From a checkpoint of a small transformer trained on Wikipedia: 8 layers, capped logits.
Each number is 500 + 50 x the weight over its row's rms, rounded and kept within 0 to 999. Layers, rows and columns count from 0. Numbers have three digits each. The size before them is the row's rms in percent of the matrix's.

# down: layer 5 MLP down (transposed), 768x192, rms 0.0537, rows 200-235, columns 0-191
# up: layer 5 MLP up, 768x192, rms 0.0815, rows 201-236, columns 0-191
down200 092:374504426513538435553480606510396496494531551448502457551545478537481559497489440476523498523491400524473567519567477467558505503469503467427491512499366517496514508515632487496517595428547521443573479540493478480485528483455470459442629350440548580501498518527504484522531529453507524516471639493478498529408515538504528449457474465512446473560485583566554474520504601569561613389468527446482491457534470495448552492455497532442459487557486532407478557526495495520613562456499493508475492568553529534567456583430556499447576467449511519442536415517486468450506528403475488546
up201 098:534533475450565405499561529511545540488493439445535474510461612468472531519418490519516411510515467437536470572517479541459500616509544524555460475532529497545446503568464464507609484579566424524429506561457491537533476468531458463417515513567484495569560484479485504443462467534456589414478465558485441607478628445431584464448521497482533472562472568487489465553549552411426444502412507460565474415464511555494533471439577481558423536458528510509479625577520564513554393494541535539497539542540447577499513548457506459546464413398461496512464534471511374447562501533555508453
down201 098:475457608606503431562459534462456520521540648533456584546504549460595468506494456534458521454522572436479491489426425503486470374442501612479569521558506559510491456440516543557487579496473479500488421512552573509507497460444531577550459459461587520533572529468541499550467489466442460597459530423519550377516581447556485556495455457385464525483488485570459532456442560487497525567526428455527567473474541461503478521617448478519499508427468547508441426500482434507501575492544452517438498409412550551577456512489464511511429552495499550443483533532585425479558470501565503478
up202 076:468560519576523500488445516443533516517528576497490490427482557500544485494519590561467478494581440582425638543484533440495560512602518456447480471562439504503485495484453423559429394435474498495498516577601481413502541493472489533523511489551530473585442421441533558574439555454493489475554535551526515595516593461525573566481487472584560617448493464440538446521510411450438537483423546480465500530489577539513512395437470563566517510544557453422390460494522486482551486523487405497450428432495470511444507432486427507481543515418430475585443523456460502575484430451467473511
down202 085:502419600516526411492541521490533494484511563468516485445399370462512529582520487476523479439447511540503554431448440500504545514601462426401477532597517524463567519530429580507443494446524498493514520594505501495553482520540495535555466572556453498440370538553391598504510524392446500498510543551415480491496462466548463519498477483448541538451578478553493557554506455449475415472460495575545468525483510549479511495531461442604520501499480529608392579539469398529490519491415488434437486579523410500532468475532522443466486530488546472552475519394475486520487348458469488561
up203 101:530530476626589554398412520491527518540460490544509493545452622561524433477538440424481472415495499579496469580563526510616483513545541468512435504461535372537557446520527513562522417398454412527536542502459421417469416445538513472478464429503509512495514528495503521571456452599509563478481540549513505476462658485552542435539485524425502544503488477415533434440561492562442607481509492484533486551506534494412488492442481478514491478510559522454520446483508513576485449500422524541570452436513466518518415451486442557461535511467526417532465461459539489593379495489473547450
down203 099:426412486582536448414426504445401459509495445428475493425521479509504550532511482492495466442489533501445516515458479432441484611518515455450489562536424551552511383540602550483507496588535594499384644543521511554470555437492540492455511510533490579516472468437469524500547441470458609501499535522475563503562417512509482472443486453584431542532428535587452501496528486503607596482533526530400534453456582471466530445472528597494385516514480585551572542572443511514446460504461453542532555542522530492533466590527491466524469539488500464525513537397545429486535477499477510412
up204 096:460467413516548490509408554510571517585659514582478540495520503405586475497583429485540510573487515448436498593508612435453492457402440463570438499400523475588531461577466509428556573475427563542532431463482437547448527482463483532533447556521488508517468508459545525486635481588505448552491556559499592478531516473540485590540409476539468593521442447467495425429526453475501514510555522451539523548511535415427498499569493598510479506545560520399561516494453512474457492474495478481489493495444434543529389426494523462435504511466538480495560529521482496508518475425438496457
down204 098:471501399459454480518410448488448466458478465604483451425566556585451505495513537511395540554482486506484464509475454519516432547478483393494446487463506448619572496435535503525461499458512526550515479505502418522538425437443580537463577473504542484582499486523450591523501535461611482449542545497539534541497513493539537427513513508397537525576512473532563545498499513455475497503447477520485421526432527518575607464414553550628512492511514403518401549534521410476428557517474454451526583468525491455476408491558461507446475482604454558470593478403477487417448503526604583543
up205 096:502550426529578516452479542507543418577535535460540423584587427543428463457553423456444554538479555427509512450466432510547539488408517516489491443503388516453545488476565470511515549560525491497573479423457575461504545475475438508549564454634476494488530494557414472472487369516492514510510498494555563545445536581540534453526468419599437482424544497587498492450647528499529411526448470533449489531372522522511572428569443552505424530581476557564558500524500436506506474449511540540508464551449492430550510464479565515504557459495505545491510414419449417471502494535499446519
down205 100:555475580464457527509530582517471492569520528512510530525419549448485479509551523523487472567473547484553431450445523541463487504473524480492518545462526591462536463530507473413527517479504497500468493485454433446603526517552550510399392480384519537543455511519407491578539501516457561514549385507370610379490540470534550547472484405509590539487440522527492495485463514524479455535538498530450488546504598417583529571420456394548449435515523482497503486451462381568564469434493425571552457477523532514599508467506533483496519472495378457558476505391543488532449516433501451614
up206 092:486418537504610481575489492432522618466515486565472546528467479459514495569529571427502558493450502622525530539606577503483466471500556500496503471532502544548452428520522498505458518490522547429526437529636457457587410456499522536470544498452482557496549515484440448472550486454493427431533544497552578523584530575408494501540495482472573527589534514616489536471447478501435500504518408546512504503616507407484437540527591547570500440483433490461434489512494507428501494423441436580585550503519520540529511534490524590504485509395442566611530472432527427461486449478452413546
down206 089:487502523521559492474528575518537450539510581509411542578522522507544537565634579458428515486619499519458411502467497537465560508486464501406396442597393580572464457520413500461502431472520543508620464560475414463492569526475537488450462538507511546452489585529477428422530527461477479511467488526506510502531430537542507511509548414463586501501516497470530463539555585510450520458460548378462475477426548482547490466541549475602424500407536532452483507462500577479514404443511527450504497505610406483544545463537468432446536501474483446440576542459513552413488410527502464564
up207 101:483498549432444409549368473439593538465514498499522534496480471537446485515428527565496418436560470505422503516442567557579547491514473454520493430512522524475496494517575507450475546532440598423464542525463555577472529411463590576497442438483471509488496530529448600575519438449492529547495462547475448474535544432520529485555554507483487501449504485458478452530531515535346460553391430606526504575511514510474497532451468487528480479497478551542476459491543473543426430499455545560469499394536527466538509456527626448585441593578503547540637561449543554542484522530584435461
down207 102:526447425469516485459473455444557545498571456486525543455527508549491618495536632489482447455537405542477529521459535501498507534532518524498564470474531508593525592509525503513498487501550508391473468462470542476666550535489502544467452555546458417562519516561481490534386453532470540540528458428461547560453366486538588420471490436547514535530452557574414515417539411482443493453524584604441471566481503495556534472467504444541452514505458584440567480438445517435462508578405425444486424553407499517537560451524526460494443441511452416504395488476511481519481464519502513470
up208 095:516571506583565503520560491502470573557502560622570455421502475477391415588594446558505512509503465474489535454451570405469537577516529434399535374520571569523479556496540508486419487512553451510563496453464510485484586539521523497521496504510377520537459485606367540505515498455406424549477482471426471454498497499509510491479520372506474672490503445458433496427508500441479505533544480433551463581506498516463439509579499426436498490591488583498583471528470503488469480593564547440529499520533528483449489446493508487478523512404517472508494559480508509455481478527446527557
down208 093:474636446494521529430402457483495437501587562543537647553524626482541440569477527536490522573413561506556485469552474502500427545491469462415514545545492410494412445451558440467509513466398552452481515455477506509497470586571484425473569446520529458581581394532566545497571554576557529460509565524514501455511486477500489522531461514571565439466420557491571518496569424526466500512469530564529425457497476529483500412525536475546464576569488507494417542452481501511477506576435483430513491378489519510419471557507538467509530462405491521576518438554470454491455535495457503412
up209 107:427518513461425492444486532386522509450495507557521556464537524471392462541482516454584557447456509450420419543567504543569537552532416523464514497530467465460535511410517543477434544487605501512501513417507480518543458369559428517495472578487504548441571408632484561398504603439488448504496513507414472579575513507565479467446547463509563515497500464510417473487437519574442538510520477581503528444457403414484486544538508481474481541543557513437508506499553612549514460543454520483475464458545433589492504507474484635564472478454554506441435555509508442542493502513398539426
down209 113:502459526524514553515463547434526497521499518562493566419550426476491501554496489571480498585443504531433580503503543505491521495403383472417432525487458488530631506439549505459461472486533493558566429514502363456606497452479461490504541516463431485459545459478531514537576586574519459557423434496507478460597442563549610463455531532533477580468498618530529593444464565453500513477472493582568501470470486466485551461473477556457477518542478512442427397593522540505492531458429409447520484513665471453422476450498518504448569426438532535478453538511514548468535523562432490529
up210 093:563544461484512516437467565549449469447524519558559501506553505535465624553518440434541502484501524491574573391442542512509548567479483467424571393451537586494492426507506544476396603558513448507454546465539448499460606482551568593473491599487516493486498507507494542565537437508501566504519361560583492456399511450495480540529483445517431552560455458452500501544528431496485520542449501597528359489470479483482490457536561474537355507474556527528462514450537440588477567512517490451494418464497609492530496472466506464592551512462541521527471518606487512432549488525440498550
down210 104:435450508616481544436604525591462421525484503421496383444521425442472438474601601493470441528442395515536477494552449512504461466517515486503533513495540447518382496487501623501448514401456621487457525434531501507559574574544482563427389492492531468440475515470430495501582510570538461533418519528478400499415508493567464497477560539438465458454486536505422476501456494546462451446460475566532503529481469515434466521562512485438489501552430464451511592482527478503564581427480444483507575492441582479463512474486486564556442474514467620514477531468436427516509537457554522535
up211 099:588551471485488516464485448462500532510490449496502385459574414626508507456458402437567464544519465521500437536450498574500599513525452383488617522547469502504478515515454415493462524512499487610473528511517491397475511542473515462519617482501505581469458571446560606493497391541491543539530438554591550534464522497528643521453484575527453509547522512402387419489511480509514505443473504410513573445478492508565513478482500531505469543366583548411505554515533475550529511537451446580491467478498536494480539532434519513484498520472475548577399580504492494512439508513562565467
down211 099:460494430575561570546505528435489454540422450535474462560605388477529524436536429527471506516559422530495501526570550431509505528457511490581485504470503501461604487544535498530492532495452465501513451496529482607500533492588407544562475444517499475481491504489555482460559469484484642437536540556466456577537536600569471525595518507505487460580483525562417484512475484452469497509394452445434570482492503584589499423510385571394631498448535508487456582503432456566490542516454417492500504506548487490520531548431564411602459543448492472564494540544420462441518502526465444519
up212 089:547455479509506530556498525535533538481422517550539475455417468490514442561517467479558386488447439567428611430425398637419448444493502516520455535451481459469538564514481472464477438412528543444605497515575494457586558416446426520528516415554477470453496441548488582489442556516413513520523508493498547536512531490440489533501515507494570544494511386564497518509557558610526546530497491563552566559511537481468502433528425527539477457459579511512522530437499482542517486567534369506575430484421438496512488476513480574627560517451454578513381524456556497473468482458540481543
down212 093:515408458457494520486561469560537500485500512453601538571478475575495468591455471420526468510534523480522502495543476680574470429445469608447480500485454511510470461576480559506447541478491553460507447604595561526575522551437499477498445467461501431514531456570506534549525451384466473526517557491497515472459510390518558510477470345528526490428442492474503488534485509503547541513423497505576595512477459448448572583523443525503498443500482460442530453469495498535489520489540454516553469585411501551611466538498493513503588392531532473499410420512500479448613545525533380450
up213 101:448509598510506495479491497558554451449512563523440579591496460560467449539470536372524613523449609531463499566532534488596531520398431453560500495451533538557492528523524483462480516532516459446552592511544548457550546541564489417574539523369566526394462465455495498479446497513529581525387479565488557437518467522564507451530406528441456495418485583489441539543473509516582550517508548470456488519440552551415430497543497509520525517518478475568554543547504457517513569480500430552499525469527526551496473432623469528536535453474495454481539460406541500450523362490486380502
down213 094:549471543516478489534430403473537577522491490466547457583451419574561497423501468445494564491537505681405499526425460532513537489549504502494472453542564439482591465495522497565531470464485536448433521520420536384357521482483494513514579509452592460512495466436483461575560442564505446599579582459505598505498428569493426550455459477457422446576433526601529520497514503505594542536479527568528529482512458541455526537481460495489465445486469580471590570475502476409521540453497554516519511483458521464577520548560478452501500460494419558541540447532557522592487442465475518442
up214 104:587631507536525404512426465516573506498462396538440462440480483496483416520439479422488490581506524472574479419547520512419609410527423466543450440472511515399506501525461614469509418521468417520556524480576557461456420477459429485583485540524512452467598505476438437515472402498461444456463497507453523582520582420504573543445530402531536509493543408447425426490419468434571530477421444473503593546514456618520468398471490525539432546528471465517437474431461527526478446523523483466569537498480547522456519413498503461527529473490495566498474540479515509498509508504515539470
down214 108:545533602399609532462467446450480524385465480429474588527484524614531506444514501459460473421450531540536512537418525456406513409528602459506572530431539593430438456495482423500553487535535509564460531512580485497527453511523537442476541626509528587432474499507484478585444546454480445504523499472546505485587597422435489505526516403535484498521469473535482533492471488440606493599511399542461483569477442532561416493476500497475460481506462450446466417515545484531474499471557468544497506528475526560502472510489502513469409532434523607479612494485496480475572503446484466365
up215 102:468505363486514433587555538465531458523547499447484480580451463472606530483484486496444580386475485521459546429495541462566594460496507491528418510467493535484565502538492478549491468503479476566493521596576483500509428382589474426570460444503450537501553525501440449396438533470476551412497436498476487522538508483543472431438546490547394477457408507481488490619499458491525616430420462563438511591454480517493544547494452507580531576528541448497576426477552601485467537515491441593510576494496498480450509560501495492571572479449419497415440507551541422473508551543479469528
down215 108:515546480542501551544382576507537404500419516531447507560512506540480523532502493648539503513552515437489557589563499440529486685490586450529568559476514544467495424478429491527552505477480518429434422541424422441500528513476513560500487425496506471479462533430493471514516447561541477484425527460422477448531461527497505440532510515525514525427522518459572547510592552500530379431545558558492397445473518578449494466550566429457521571476531547525548484483596476553536613499569562499497566530537464538498555427582473512442497479510442545470448560468446529391496559488522460442
up216 100:526554475435506453479518490507344503515458474533419538519456545534516461407571414517584456512545558520448476455457442572456508403492446611620579516441553602426548526476545511456480493416524493563503494558506537507514501452488436551450493464465545381535509512523570500560449512538553496531550453518523524456518562413502523497518577481478460561633441496539453505447545481522534477614483569528535537437441489525428483380538579495591532524497489526533538531450435541448428586440587467405524449470505508488498511459521499434554434516528543486538551477391457517505560515467533503555
down216 096:500558484526482529463487525448437465543509560505523487561598524458487496454493556560514532415492473483489551497547521552581519481481515519445485431533491440531534434503480503445449415544396525554533475478604540419496543511501426577476488405499571569498484505590444530425544501583511525452580484447435509473628512466507521468569526485476497527507442475449449510446413458469451524401596526413587516561468541422506555489495432544428505519570638488424473492553441557420516507475512470439569479436532504472389472572472522500457462454555519556589427527440541392465413489530492599503
up217 093:535428418588531434578504485497633526537438539497581520542479446534454483454432383467481576530473520480512581453466461368576598506483370495532481503451454490515527497540542538513556520547459502530546465404496449432456532574485622496505466491511526399559461522479495577444488480522564511483479555468492438575494493551501486544462546490526452500431535460511579579503506563518586440417476413487475454446520460452464528432490438539472480537614502450419427537495533580478644569449515470481516518526502526490533596567461554493504513514401547483557444516491424489513467525496536532477
down217 097:468569431424583537470530515456507493528532540519596537450511448507488430556567591556401420496525496536545536521472547464524441487486500534568516443457458437511568477443439464430543480509539482535447499429546475536389506501490513505544471537570480477407499559427506549572544512528568452513431465474539501590494451466455529497537578473426576510584543540373568592519471478535523456507535402573502618449549459457455558519421453481458558462514519601536523597529515548480603571561568554552497475543526491433460544511500494473448538425446457455430483564515543375485483435479484498559
up218 105:526498513551447438559556599514453519525493532496536461445485536543551478467474499539541554512533503397479523541597544556467527480469580608517552579523497407523553466453454553528505505597433562460476478502463589512480514438492564495482519508507487530502530389498506484507583500397614458454558495468483486565520406488403523564513439455501432470591471464484413488494456436409519450492419524510424441500551518620549515534534403557549466518396593449542408458451436463501592490431512495484525514447527458442477571541465570544540500459422496485381447555492470478540491516510529514399
down218 099:484561508480540517422557488498550528474456437445489492534574479557517531559475478532495440467515473568428383551489570544456582508536517468422403442469535472406444535447466518433482469501532524455536502385422415502535501586443616532587526519473531435477429433483577522565505467591522546558437556548451461503460473654498444544426375501517529548444483481584582532476593531489528457518482571435444441471558469510426539486562475509506478524505452537481548570451529483563456487467510507464511547514437564500562488614463531577476551486441491512487515515559433493513500408583511549452
up219 106:439521424538530467571451529437504482516532531543503494506453490406490542527483471510508494424650549468581544512463456495515487507381447482514448537477497453456501435490530474464449581520517471472592515383548527442517557449428394505475503478573491497501415534439552614571538418527528533561503451566509498585447518431475441594538493519459535496568513598502500522541536537552396394463525455580516502514528468503508485507538510530560558495474403440405497515502460461544509427546479539550569531487446417424558458577489425417458551515437460529592531551572486456458574513427526439544
down219 113:548489532471513624464501544569412509449473569520520499527457453562531488506512490483486368414478487520494497502526427465559496537521573533450479489423519539617528489469498498423404465421476496448525548440505484523457513609569532512417374538544500564598561486512525526488542566501587456531541531557509517476463495435455535564541424427524508510524437540518506481468576466556465460465532518510519487503547481515554503519616428482538627394506437509457480499618541500411502485425507511430519400533459452452486526534458527523433402492554378491473443491615512508557494525440440503440
up220 093:523543521521602497469454519488464547466430538577545595429489457495498404552551507466474523517456441457563474472515418435393511475528545454466498457454500430442576527452571482536523466491581456390538563487593560464600544542484516521483551479496530516517478514515566598517583500474462511466580533503506430520546645425456447570500482496413492424469479539533572536491556463480534466474624606585439504619565575477458474480536527502502498588473438467425384491480517517452564527460445545543538519469520477557544443473464449601443545538486480502465474540492446500541462536569515431504
down220 095:431448487389472517523542465521499496498490454456456532494446559471600447492431416492429514451588463445451596566544517523556520430533551408351493438439448504632526487533486508427599537578461461489618492535517405559545487559587494502517455477609498477417486488449494489472398432465506482536446469474560539501442494604557469532479496481536488612442455478513529422491496468454494438535568522465492458491460413522475476518471453614595481420547557563492499527516505528479484519461586465523487449474509528500540444532433484503552466504464448497463571478603541503476458499473575448533
up221 100:530441410489491487511422463543543496470456435479510600629513595458575538517485544523457544507478556570514589509593445495439485543447532530508533465417484329498534549509565532499416498532472520495574549513553590462544534512558607440517534490472509541402490618502481500486554460556547556436494559415491502464472632478472508497521508452563476551448463508473485533546440511581504423552436588612465517485509570564497586515438513454493553562574496415532531509526538520436488441522532521461516473565468549502526448566509495487480542397470520514473530537499447487438400441574501510481
down221 101:468490508560539524484498538516498471561499521479506519418573478489556507532530427554543493552473503498448442492554470464501533594496575518493455430431469513624470520386467510538479533518535543482465404429547531504526575518583495437429554491391490501584521486490474559518420558463591504482458562583463497433423485510467384460502449499454410544604542504448534590489578470462488450481473541520502548499523477465414601467413520511542573436499532534452403437519489452622626547500486477510531451548499408525444503419483443515550475497423467418505489484627534461528541573510523449539
up222 097:453500629551437581547468501449584517423532392538483612460490535529409451522501520560552564520461471486414517539477548551463520480468519573401552604454484462418518615484507538478478553568505569428478424591356570528459483443465493416502543435441524475528458460387497490541547579470464481499524449490527501482522503543514542447468431502556456438428522434516493483498576452482526556498541521510470533442469573501510521515470469531434521489494514489511523536512482515450393526467439559486610517468510534522448442611414485561503500392419542530549476386490523478518525511516499452442
down222 097:547506379450451441492575495513395551516463587462493492470545453497520457470452424471504453449552469512451487481585453439529545360471456404520610566446528470485532459477461529636555472464496508494529452598523434501393506427522475418390449359523434517423427559449401461439494455520542549477435423482487500474521528510527548460488510441531472490505522519473476466487419538587610540530538508512442518444511565528498469547465492530495487489489400606571483459478474489465622529539473463511475541518580537491488524474504527523488490549444478555454449547533465440496485547503574429536
up223 102:475506429566497521579394526487500472459366440470467659663584461561464482524502426524466582455411487505541472412499524506447516441493445572437453481600478496527513487486498474575463441485574510492518480564489542472523484436412503441545535468477519495451541395584554513477527468551578445548560435431478489527517529426512444462454511511512524475517453508485434528468520471589478438525509475505494563395457577424595568552528470602426516482524555534513524529485414438538505603442464505539570507541482513517459487437469446455391535513478547508469497555526476517541487435467536453514
down223 107:616491490433467402528534574525426474452516566557555442438571451512628542493416463513464558527453567547463484496442533495518433515506519524474392557575450528578489519486490582434572458453609482453454489473482462479493501510469619422495477516482522459534572503406431487567503583492518518546505457459470487484447559556495566477517569503470492550463495428496468566498574483404437516518478427489517477435537509486594489520579500407493503432515483501453628514576630423457475535469550540393551428570528435474532512521536422506522475504524443474463482475545419506563490486435521550533
up224 100:520526553516606470498443640496527442426558444465500601578527477471459495525552518457370555487570604502495539480452412437463467521481461493468503561586539503444461570477586533519418499526428501573502532499521564461571418451472479446531461507477508488463456544428474464411528441459465536499560513532489465515559431551517475482438547496571457522529462437562427479581391485499580460479600421483544419536421577503497518517514498499487498597472484486555446460581491522494524443510507523459442545494414388525517543593468510527477416469521516408538448497542600502545503542406545484518
down224 105:546613529562508486420462454604494476494526391540447417407476484511510502406501586436452566537493559439529550432516444550534530525488501431492487564475496544529511526519560515536519470501455432459544506450430491547523408549506502495503537461527494499517505516491431501437555515441433478442479577425426573505521552568485439551518517418498514414501553461445514527462520474519468486444410579571518634571490430459487528515510529548473432607588590542490408492505423599432480605561547560495572514463525493470426482487514476471525588340508521520496587524505514537491487468556500491545
up225 089:507546559448530558510478500533555515609471509526496547449476632506432571569421532526609444455495475453492519400471552432480451483488471454424503516509578516507406527474480520517520464461571426418486491517537440490378557594510483501512441561617474443584505501532400512540476515573574529533496559520541562491540538527421512515595492545467456553446562473434431457450560502517436598527484461404567551447396469429577411525543471450496521431426502519501505479534467509475528572519581461457501543462517418468502396573477437575484575487466476497514526487522507510411489483500451504470
down225 103:410515542414529478544454419486488530507513500495510491454514514533545504575567560447442497416462518414511522488443563534488560569565495480479479541475473512427505451477549528551590528448465464565556530482485460445487529515399499532532464543429468518505492473532508548503467484577595484455434491494437450432522466499547500536559533521516529497478437574468513439585374517592503533539406446499577482442609486443456452453403526523440447541532572460421452500384530555486554518511470568523453532570562578486520463464421544570501442476377453505631533621526536514544453560473502432593
up226 099:463472510474468584442540439551559542460497419563522478555486441432415472483524491507509524464438563376476484470460490470568562550465593542540494593496429510456518593493480587479583476494528493417482434495580501500480533431603491432508527512443529466478536511465528548490509398611499442593512471496545488548456492612516411518466532507453413547308543568448481473515448488608512498480507464507469387528486509481518542419533474440440464468482519513532600511569457460520496617478532511557539548479433540513512503449464460525457580516433457531471439460495415523507569490531515553507
down226 101:460520475461495451459511450491496506527612530564499425493468521579404518516433531577485414369497516535525482409482544506542550553500494467463498480463451485545460470556561464430414521523454460523526549454613527467502504531522540465324476494493486452473532454528428467458556430502548433505456432618495501525538575436528580548573503550523560499584460395528520553543514562458490456426565546518509558491501437452481562488535542474536485433569558463515435474489461499521427437517441486541512548443530422573444559527540521493537481546541467394464581463487517561485396487445398410457
up227 098:512438459436550484442564515474517470505403448541522470501464434534518576528438497562574480558485510502421433499534478459522479564503446488539527518447504448424461480579463490569496422477439432531463420433457463466455497521509472559506422476533446574468613542601491523504491451549477644433503517534531539462540543447520549373435509589535480532461558555521560435556556486585418470510529430507434416521536417582416461567511625500482504485498464522469517468372539518491538495517442488448461508532558602505494602539473540580499446553493517500504496440387438479516480439442468493526
down227 105:560505545494445531557537434451567543479389503475585507485409474494549540519532469535539564533455492570521500522450570459398541474501465572456532518450618572473498467598458539525429547529567364501520436481449554506406399464478565597585457519420453564530451585471567596475435437527445497444506480479550552528469524656479405554503491526513487540483467524462512408481433539495504497585487464560523521542531502428442499488526535539500476449592472559499436483502559462486438487541531479473477520483506531575616519479544551450498451483529483494538540514490410503450547394499562488459
up228 087:529507523507525491462506446504569464518463433508454423417511468557500575504509381512481483435485550405416473504490454506524401526586426472585457469504539507518459458564447417498527452440564502530431522522569478515535444464497471599610511473501446463460567465556509406532507548606592407525608530518448532505535442463571575512452508504568529483505492456459524499551477491470544480615468444521484545461580543390504489528443433500472520510517519441549452450629580472563535560534487571476560514509517508439440487445546516384488547594499511523543541511537488381456490566477526560425
down228 089:524471573488461466493531522527504575492445485377504497526526494512434457584437501568490489454577478442539464562502475439466571478498463531472544555497489575544475496479522552501485461502401522535492493608517515451487436465531460559446462444538450507556443407568484450589420449502432563470493502491473445492469519399490450463590471523420478435595461455463483545523480459553510430462433511538485545453543438364402447514582651541452514533530579570518409399503538535424500471452474520547534582464460528486484532444505451552482475594449571487539528426477532501522472477453481478647
up229 096:502595566563514586572632505513467462521510519496533550513449446447534571575520417409465475464468546441436473526583525546549464523655533418451551437464467463549547461518556583518517511492463447428470470474477525492588414518518477523489491506428450526542456559488543462435522510522405415494630592459537507482513432557534520551423478436553415454424521461510473570463480473474484495513469516531505383497445517401554465438493522477509435503473491511481551474494489466540557543497541476465532432513542530593484510478467419461446583405550654483518429556499476530473540507536503482538
down229 096:526509447533439403559397454563425467458559503460524491524521438498483490499564493439533573493560476478492459524553550533473404517502466467491557458502461490480512433435458507519509557477528465528375518447471560479524575522454440529448494431509473510363447498526514445549563460471474630525511444570506478432443566508483556493480510469525401490459602498538510464536559524490525362509532518492443518487552542549447396489491509518427536512585476452547461538513500467480430472574512441471454511435574472474499452516531493532571490599506431596487587434418414510582566440517629547397
up230 100:476479480471488548510462510469390504511509516557493457564548454505492540422535454513518485474477477484449533547510477501523416449379503524543565460588546448510500552587471459476472505612535479550534485566491536497588544447443543465484542575539559481476485469534477484566479427513498481520484484588419461460406426517473398483487472494474441505463456450406551533499472501539507463504615521492418479483494495534498523484562561495457572546490531537539573600546476401465493548403429392524362506555486501536489473516542574504500417465517495634619516562610465490564569509524585622477
down230 094:574520573442468462606517425520531523522440511529452568476478513563446559560486513461506435560504486561471490456532478533470582505526513535478438456460445497407504456435542527510551552481531483480513522516570455423424438480526466508507401379388553479454497440499486452456405460422568552477516562491514577527457459494551469508593515576454536570506578546478616580450586517526510474501481520565492561569558463545489464540515594430584511463521521408478434474395459545548523475583468505559531517495514442437385418493469363508415503532514450470532495510532444447487487517478475437576
up231 089:538575499466424597513481512567452541501523454527442432522572482449430439447533461534570564483431553413445431463518542529583488520492456527592598399489475452497429590501518479440397516420528535639483524571454448428532496469486530532477543512495398542413507582569586447510578457485410626452485492389496542519519506519440543528482493499555501523552527474514418503536522473492437498548544534501564462475514515567578503546606506534513553525438477526485485525497550459492451463484570336556446465512461556499565416516543507480468511511424490479523521485538514569531482456498518527437
down231 093:463475470474520499483500520475465403484467556455532509452413478592459498510464504432495463549563413591497541397472485485556536477584527470543448505454485570502423477470432465473484508511539542491492465487487529501547485548480440489567486507459406503407600545503539515448472453405460489505560407388422602611458523434571533466477504561466500477586553567490398515604469517517536473401503553517464552524541443540558484599547478573532451534470418578455508383428508572591477477508456571525570517448548495569434503502482511489554536564530515462576467532555455434573511467481539460577
up232 100:533485492505546510498526436404545442532505485480483453528542494374470612444550548445509513520508496574523429406491575490478498502519441576400593410555502537456467586431393487498463460460444508533542550526533538443468560505468516460578480465523519541515483442518511524437511476535492431536543475498534461547464547554521587497526494477520418553486513556604470412591435490587504400539468456523531504523470506590529465475480449528555387578566632457521591554432470496427496533514473535511438513492473538533425516462529509467414473431546357477505556472561534519552459538454475419575
down232 091:507500447466493486456542490439405521448483521508365513495480463511571629485455442526425469468482519509487592494471478420493503437493578483486471449484547533460546576572517440525454473559499530422402553470467471490553438534554517514530521508550631552477526553562571548491535484546496494467589504473468451503485509498622562626535437495454552475558528621482526521526497458455507440489502439497459530489515435546521490507550535549538449540425544507466498518444548461500604566560510537519523552527412454512445444470502473632429462558469513507525457533441545519421499420412430475334
up233 098:475518542424452443500433470574489453526566524575542515475476478427498475524503470508468472468511482501476455470451440553496453429471419413438467427450478528535539518467519567357556536518469509480569444572578520472555540528493569476494489496537543516494448553417477463510524454583508496514446497544606543544452504592529559477505547553574508476583501501472563445544570467500484341481554583415565561445465436429472544499539533492521490490451490569490536427528597541397488519480424493500516489467541424468494475517525545512613517471480526485433606446468501496450516607466678429485
down233 101:461497444485481537523446488520520480556527538503399514413352536522464568463412529586503445400538424480567493554546530601500477515579535483474420541499533497517457490437495464623509426507554555596439484533524551582477493545532507479534451497509532525440564486539520477542462467491492430611532376488524433553456469464442531465481538504445463529549535553550510571590494511447550433523474369531475516557446505452508474499478462558361422439534445507524529466499476481466496567562458507534398495523470531503524468539590581566538533526458458498397550545510451489535458494459426556405
up234 095:570513511451488626446516548536470561542501495586468498442435483527445550456491540478475446515492460550608577555499455523446416498556551477387480520493538439550466531418592403496478535531467553518411468563485508530524499447526439521490475514417456514556385528444499463553527489499593552495528529555459571535436504493544477467487461576479559531451467519448503563473492477566488520492565473589503535518580553459562411495435466440499454483496487545442436535429505525518565534523450437529600476568542442438492550412407503532558558542355555433541560538511471509461506527464610388475
down234 092:528517522543442508469580583514497561492404578493493441553522460433506609496541552600474525439497534518580488474538415454546533456426455503487512548470571528594530589515483498449531530567448504450524449548486524479404437553496425560466468453466495504572549475483626528490402486533553521521536494487523478518468514532548420475421504533490466561413477545472539553447523533503473513610551492518553501523506522539511466449484434343510484507550390421480540512557561565532514497469520525538579402528500551439563470481573483429474469609469477452503532548466631526418482537468531488375
up235 103:494517417542459544433518504544517462489508514479518408407470484541601512592533407524564497537524446524397518555472412576509510538423392427547539529517443575479539562421495444477594527506566596554632502480551541492524515502479453438504449494579393440500446559516480460574485587528504598518485451446459433476467464515514518466487473595535510526467464519426469548520480489500478570412467457540469465501469488460517482499495546422492526519553516467516470501427533522405416529469515446391522540408391402538504484537500559534516492558499520452570506444584492577411504422486555486544
down235 103:463477498482527537557489435495430427515521572374515465437438537455419478510528445528579572453452471428532423530543477467453524504446500554437508526435527473481557485389493513525478514460441465500419499481540492505455481513500517565555418535522468560467528480436451422483505488383460540497582556529522458528500598521405485450478513427583508535432522422583504545482524517508379534515549461456527446440581536483441451554496472590510508511581544496535584454408483535496472546409453438533474496512489464459623506516535484463554456431463542458589558390442502494630547562529571427484
up236 098:479498440519447457449506423430421493502544475460468526481530497578512504482484443511485386580437484503448491517522489476533496535345458494502552538496532523479451539463462478476558552449566535559483554516493519467539514412525523587498573411458498568506409566442403455520562428482555532469445504479545567577622521534427534502489466488563508571537483482521424522473501541493533554524425521553542533484558438472452561490442570585568505493491343569513477480484475537491436448595449429627555580459477517507408414535526533533522519550511493443431502527478400558447442456404488466521